{
  "n_layer": 11,
  "vocab_size": 9741,
  "norm_eps": 1e-05,
  "rope_base": 10000.0,
  "qk_norm": true,
  "attn_scale": 0.177,
  "tie_embeddings": false,
  "parallel_block": false,
  "init": "normal",
  "init_std_o": 0.0109,
  "init_std_up": 0.051,
  "warmup_steps": 358,
  "decay_shape": "linear",
  "batch_tokens": 16384
}
Each number is 128 + 24 x the weight over its row's rms, rounded and kept within 0 to 255. Layers, rows and columns count from 0. Numbers have three digits each. The size before them is the row's rms in percent of the matrix's.

# k: layer 4 attention key, 96x96, rms 0.2, rows 82-95, columns 64-95
# q: layer 4 attention query, 96x96, rms 0.231, rows 83-95, columns 64-95
# v: layer 4 attention value, 96x96, rms 0.196, rows 64-95, columns 64-95
# o: layer 4 attention output (transposed), 96x96, rms 0.192, rows 64-95, columns 64-95
# gate: layer 4 MLP gate, 256x96, rms 0.226, rows 0-25, columns 64-95
# up: layer 4 MLP up, 256x96, rms 0.239, rows 0-25, columns 64-95
# down: layer 4 MLP down (transposed), 256x96, rms 0.225, rows 0-24, columns 64-95
k82 086:136108112141090114114107126121110141119124123126138093178096114145071147114096136142160140116122
q83 098:175116123100141125108127066163164160147095112114130129154147162154125127146113114075109171085137
k83 096:141134127098140124163142119172118128112144133129155115133126149121154086116158128154091117137097
q84 091:107100153103178107099153112087156134151139136138149122127087118107092071121123105109179129085172
k84 104:131111110142140128109099117116137121137145125176144077127080094132117163153091167138156122141167
q85 096:105114101121096134087119108130175162136139101086165127136161126123164175137151141087116124125145
k85 090:167142117148172084141126138146092129101102151123086147081108102194164135113099123126132173145114
q86 088:091125112117115127135170125097134118129125121090148127121114132125124169123129143077161178064155
k86 098:146086146114132129084158123142127152135123083132149081161077146145082125163092170147146119114160
q87 088:093111107148137146156126197138142124149180108158130141115154107130144105126115158153140114158108
k87 090:103161142138131175134126106137117107129143101150123137136068114113147156099140115123113123123153
q88 124:131145132143129122155092118137106128121146168160170168103142137142175137123166111132113104111086
k88 066:113116152142156173096136113111082161127169089079102137144183135120080130148096150117155114121134
q89 084:097126147131130164091098126124166101186145129137136083100150104116103092132137145137128112094152
k89 145:130100131109114115115141126114159130136130119116154089180095106131063153150084169121160134132161
q90 093:103140112077132140124180163123159147133133120175141147108113161092154113102149170115130106141135
k90 102:154131122155130165137090117110083119113146106136133134147100175145132150138140150136099128111096
q91 084:104154140119101129192120148096167100116133150120130095139096137155135108119162173103114113124125
k91 086:098129139143062129125114094130082133085127144140161122122165131098076138141119165140151141095098
q92 090:138103096146121134108136096130150174133145113127158131149118169161108180128107102111127162079152
k92 098:161137133135174102087127123134143125165094119161135136085125152125146149139135089133117111165129
q93 099:141119122138127122135162093117127205108116141109156120131128096132101150137138061122138122075116
k93 098:151169145141134100146155097130134149141121123149100138081144161147148113130126112095148112162152
q94 094:131117118115125118047134068156107113133103110072099122129190083111107171151109130146130147167121
k94 096:097124122108168079136155150118139150134114090096130113129124059152151146109115115109142160112130
q95 128:086116116101086171108136166107149114125129100123103114114147096154113115125099146119112139104138
k95 068:141124122140075121141110115096126073172137142118140125117140122115104184149128096149130115173137
v64 081:129147124142103148131132163122046135151164138145129138120127110109122065118099130133125175111117
o64 090:129121118100098146136138178149112102131141128140102142145162116072121113135119122135134108121090
v65 071:122135155128129153107125167171162129137147126107117112114135153162110183182134126150147141095151
o65 070:140182145149102107122154117134167145105119091141125131104105145124109155119102128099128163077126
v66 085:130154129095118123130172095162115128126093123179081109125138158116140108109114143152135100089127
o66 090:122098102137084154107127147096151158113137123159149139107186098129160132133136170143161139145112
v67 077:090155096132106162114173143150088147124117132112108126119121124105154121104135130137162090146153
o67 081:094113123095083115157098118138118126108129141088088141120170072139139125116127144146137077159136
v68 080:136135163168123161103131174133115149137163101144115096156131102095125113144126134114112126125125
o68 086:145153151132116154111127121157133108097154141146096111129155102097119117145166158108168114122123
v69 079:091086113115138140112097080112187141105131142107152143089100108127133202143130129109137111173086
o69 081:142129148123157118132131119151139084144087119097150157120109160146085153119138088164121132132117
v70 091:114096124142114119132129122117131104139139097108124129114112082126115154179155115157107132176111
o70 103:104042132135152157128121101119124120154114112088127138111113150111125142155129106106123158126120
v71 090:134144157143089126123163156107091143090146145112127092117133134111133167098133114099163093120177
o71 098:107105129075106112133094110158141109134110127119083115139164085163148122143130127159156103117146
v72 078:103104134085145133097065143135102121126116117112073123128132117131134127137146121130136088119068
o72 083:115132094145153144125123116126127156130140127113119135139154150126079138125163157147123138132136
v73 081:124079132154113100076151098123143153109134137106115154159112166130119173124150139134134124124124
o73 088:128169147139145104150141111140113117128132134122153118113110119142133104115132127158141151150111
v74 083:159163114096126124130117129124120131161129153189129146097108151132140028143154162138121148141112
o74 087:159168171085089150133129155129116135152137117117138117127140146082125135113125159125124109153127
v75 075:092118152124090144100095106114144101126111128118122116145147143127119186107135116115086099159147
o75 087:142103120152136134096083061131106133113120114095146127152138104138098176124164118103173183111114
v76 079:098091109175120141106127116110088099123158127119157151089129069105126114138135122139125122170091
o76 085:113102116108150138119133106117102129106112137112139143124121130142114142134163075131136122123153
v77 066:123121135116164123154125106132105170096147120137120123105198066143130134113118128146144141161106
o77 071:140118119115126126131126182111124127189138119145105137133151108081109095106150171104165096141118
v78 087:158155109161134163132063138102126139119112120162099110137109072137139083095139150132157129172120
o78 111:142099127109154142134136130097122128109124131123123120135109133110100138139155104117111111136127
v79 086:134117163128100112092112144123105139091163152086120085109133122100114191143136133111159106098112
o79 092:104118125078099091139131107156133122140079117118118120113144144118101121146150122161142143074112
v80 078:088154074116118170140110167169124134146111102139134135140140125119146093089119100106122100140149
o80 080:113130099143116105135106150125136148098150140104088149138111116159128134120132129117090108131119
v81 094:129124120108127112106168101125141102134095134123133150132126155111138194109097149135134119127113
o81 100:109121140161112154120131136129129110147118153143139141102173106132147115139121136163130115210132
v82 081:151126125152123094128127153124097138102136134162153130111147173137144034129124119128106121109136
o82 089:112141138113118118146118109168115118117143136123112108158128113117105110122134159136100128135131
v83 083:161138180155093092127079160111096132087141129140126119165139172144118114096103122095121129132157
o83 096:131087121169120145115141123157108119128124132146144111179150092117112139139128115168153151104108
v84 077:141081114151137113076123145160120110162085145097121148108138174148091167158126121142127150086082
o84 092:111145158135138126137117114143131141106137111112152133094108134124076115110102142128102132157123
v85 095:141140145123087122135124090144132119147106141136121099098142150120113081123138135113104124112114
o85 103:167134104091104128090117136131135172123128098121151137126131150125133140124135159119148162088109
v86 086:153106092126129105116103125131120105119146095106153122116126105145126110134124130115130124151145
o86 100:103120125118110101150158117151099129129114136104139134149116142127089162128139079137098134089136
v87 081:147139148066118111145166137132120131137125118133143093111119088115127093117131150097134134119173
o87 080:141147115081072114141157128145126134130145142114165139140170099130128146134127140101138116065147
v88 079:121106116137149158124153161119148072151098094139110123133100083115121155146134130152146121168112
o88 092:129144139118133158120138100148139096060129135106126137113125112108098126122152153104090100163163
v89 079:120136116101150135139143100168098108145118101138110150100167104149137071130110132135144145112125
o89 082:134138076126106149122157168132119156122152136141140160153158118116131136101121163136124151123130
v90 075:136133162159104164140109118087114143135110152097088116164147098136122101143129156087141114153113
o90 076:135143114134120147125131123110130142116144127155129104131112099158130124099125119155185141097134
v91 082:164134132161099132111132101096081110147126161161143120128144126114105052120118146140116111113084
o91 093:136106114088099152117127106141095128095149103168152116153143130101096128109141142130120136126116
v92 093:173154122118121094135175171147095129158127118115095120126134141115133055091129125143141128081145
o92 103:102157121096085105147137132120128175106160126145133119115125134133160092122117153132091114124148
v93 084:126136126132135105166129171111121117162114114102075137121107082128135073113118139110150175126130
o93 092:125175140113142110137140141077138146115150143119131132119099128134174102148116127107131136134153
v94 070:129112135120131092112173139120136143151113107141109153140112157134117105119111104153090158095104
o94 080:127163159174120136129114134130158126094176110131131146135116116160127119135134172109103151139104
v95 090:156123149170142109126165122120082127114097125128104122155174139143112146101123098122153116090088
o95 113:119095118094133124123085136126122124110153121159133125137128119145115116094117147140124112139125
gate0 091:127132140129142152125111091120112102098140114105140120128142073133157164132143131143155134108137
up0 085:125138139138102120190133160134142084149137148137104085125115131131119160133111143151114126156081
down0 087:128151173131075141081081140142124092094126133164114148124111127101120142162117132140109117121121
gate1 101:158187115094147148118124145096084119162130181086152094091099120116142136107178156155142147138107
up1 107:065118110162116103159150162134121133088134109153114146169109134131132126176117122111131095105157
down1 101:146130152123146166151142088166118151117142081116153113098131137122127131108142136138117145134125
gate2 105:116143167126158130119109117127108082116129139161195171090121173132126103151146139139131155102081
up2 112:123134146128142132102137109154091096082158127179156111123096157126095117125130118159094153115125
down2 103:084107121120132117129140165138172081136152114101138154173176123157097153167120161110173150167083
gate3 104:159104140124160146153117161117135124132122142151135130114143160118143091091148088152130127086133
up3 112:074127127123092134157117104151103136152128140114145153126098104145128147060125163132122137193158
down3 114:172119167105123093118160140106144089102136107141141123081177145126107141129134131156138082130121
gate4 108:181151125132166107131125141108108111171149177139149156122127129122138092157151106087132127141139
up4 109:090124105129138130092113106125136111151148166168114143091148186140125112097141138169152127098186
down4 111:141123132122095149089064097079167131112142173165156125128155113168120119122158154120147125151149
gate5 106:174138177139155143153123142091080122129118122155134165119107098145133153120154076127119118138096
up5 108:105141105109149115133145130139147110122194095171096107144156134141167094135097143141165109148164
down5 108:137082175137122126128097128123108140142103142079145118120112126131161196109110137127095127138081
gate6 116:142196128132141118152111104100114143133160131123092131154122117143197131101151070135129095157113
up6 114:110148137105141132147087158110118125155150122120138114139094076145213119129143131104143115140119
down6 106:145127136159126139105155116140103114141097138084148160092153143141112179127133097132161160077069
gate7 102:125162161133153118158094133135131138120130158120120173110148144121140166122101115131137150105106
up7 100:115132160122134127127099150110128148108118093149157109140177105197130198152111132124110120119115
down7 093:146146141111167107154161101151131149109109145116096092123121135106136103128082121130143139106155
gate8 098:124146138117155112115140131123141163150146122168102168130174152170200138165132110139120137149130
up8 097:137154134107132103124129154135123120063148136159121169138091176144131164125128145112137146135122
down8 102:093155134166115093114123112110149139101116139150175145119128152141120107112146133151126138101119
gate9 099:161149125087166114146094128129117167137061137147136171127139181111147124134129090135146128118145
up9 099:159138076100160118127147137099133152162110138149160138153087147153142090144129111136120102166103
down9 103:135147125168175110112118122140152097096118126136142117128173111119179137118116105095112111113160
gate10 104:145111141128144119116146127116084118111137138122137166129161115121166119101167087149138109146129
up10 116:153112138093171097100149128137106132119125128118105158131143138123121140191150105157159138151165
down10 113:124157146156117167127123127081104145171147114120135115106088115164089129123073149117119110133146
gate11 102:156159121101156130132098116118100128134116114099163126132109140115163103106132120128153099155140
up11 100:137160123110108084124104108105096159127116144059160114115112141130146109101130086145124161131118
down11 097:154103095117114134111155160107120125127149149109095132099134115112114138137150128108132163119122
gate12 097:161160122150170160109138104096085133116119125097160123096101105116132121144153116141162144126087
up12 090:162100132126151183090109130131102119086124112102136103109116088131121129139126082109143152069131
down12 094:116165062132128111152116151126134096152134160139072129112145107111136155121157150147097098121155
gate13 099:093154123124158114155083122158125145121091138145136115140135117146154099151146120140072135121136
up13 099:092065141139139111150121130092138077144124102145169097171138125126114132119098153135114135063139
down13 103:135122101113109129124114113166110105116146100123100162109136119137124130101089123124148118146100
gate14 100:153122093122157111133140132125142164143096104080120161138130136155148122147136117127122106165162
up14 097:124174162160125158122091136131094082125165129145115071099142100114129113111111124119143133114116
down14 100:109111104131125106131124092102131149101093128142115119131126151126148123141151152073141121150114
gate15 090:107112083160097133099107120126136129134093071130072144120162120141130110171152134133128138150130
up15 081:133108136137127160135113146118128127117112086138120101077148150146150114182123126137108116156141
down15 096:113169123126138139169137129126150129136129087109140128137141127144144157110124156133151165132096
gate16 097:114148130145128139175146117103096146137115128147098168088170130106146159132158135109079103129125
up16 095:171125073156127128123137126131145152126100115137118119147078135124104096141128120089142134127109
down16 094:083090124153144098117163093115158119114138128091178114140134148112120135148101106124102135123108
gate17 106:107163121190174122132147120122071112126118152083115117129122105151136165131140110106115144158062
up17 107:133136164101113148121114114110154155126158094157079130137165116144143137128137148085132125122091
down17 108:120123110133161136120127140127116071083127146137114096152139128154112161144122106169130112148171
gate18 100:138136114116143089154080166185066125141135120115149173087159110122136159103155101123103128147127
up18 100:155123094112121141096116153105133168116153133146123106168149077088171151142132150100115150124174
down18 102:111105167084127159184143118143143131157078105131148147123129108136109140137135118153194151147089
gate19 102:097120163126155133158117148081124107132155117126131169072150120125140168124153115139157106158136
up19 105:109153151118134136161161139121146119129133125110084124106180097108114147169127109132121123126145
down19 105:107114096131101169163088115130115127144170140137110123105119097082137080152159097121100107135130
gate20 098:103074147105117142149111136120127138144143153102143142120166092157157119123171094118112108105122
up20 088:096141151146147167135089094100128125137092100109148125114129120099120152109111123160112165143142
down20 094:116141138117172138112119136122084146155130127133113152130090120165149118143095105085106112132115
gate21 083:143136098162125156161107149102168156087116123109124144117118110125134108114105116135094136114101
up21 075:125105121126084154125129138127138107118167119153125148122112155123155108112121126179128157083137
down21 082:140124133125147107136135156133114137150133149119145105146163119145151158097180159106132107168115
gate22 107:122179139113160112166152159140095176116127139118103144112112100137179160127140138094119120135120
up22 113:122135134173149107165132115154109153138129146121080117118095131149172147141101137159136124162136
down22 102:118132128134120113136081103137113133163122133151173158082110123174119159118154170149117134174115
gate23 098:164162107124155132128148131131099127118118131147129127091139117135174121136137134130136132152073
up23 106:094113142169114120126127130130147123135145131113135135139107138131100129123142106138125114106165
down23 103:149100137115094126110114123145089140116095085129174120117090114115166145122138152125162124171103
gate24 103:147137149145125132144150122138097144106163143120097154142078140111145133076136113124101105143127
up24 105:094184114121113111143136109163099142104152058109107119147145167152108141075124072134094160130127
down24 101:136141123132171108138144091151111119179146193121076097150126161168153124134106110133116161162149
gate25 095:132151121116133130117136156140115099136101101122115172109097139125146064130136113115162146124130
up25 092:115093151153124127122133147110128120157112113116150118062106138110159150079141146159112111128139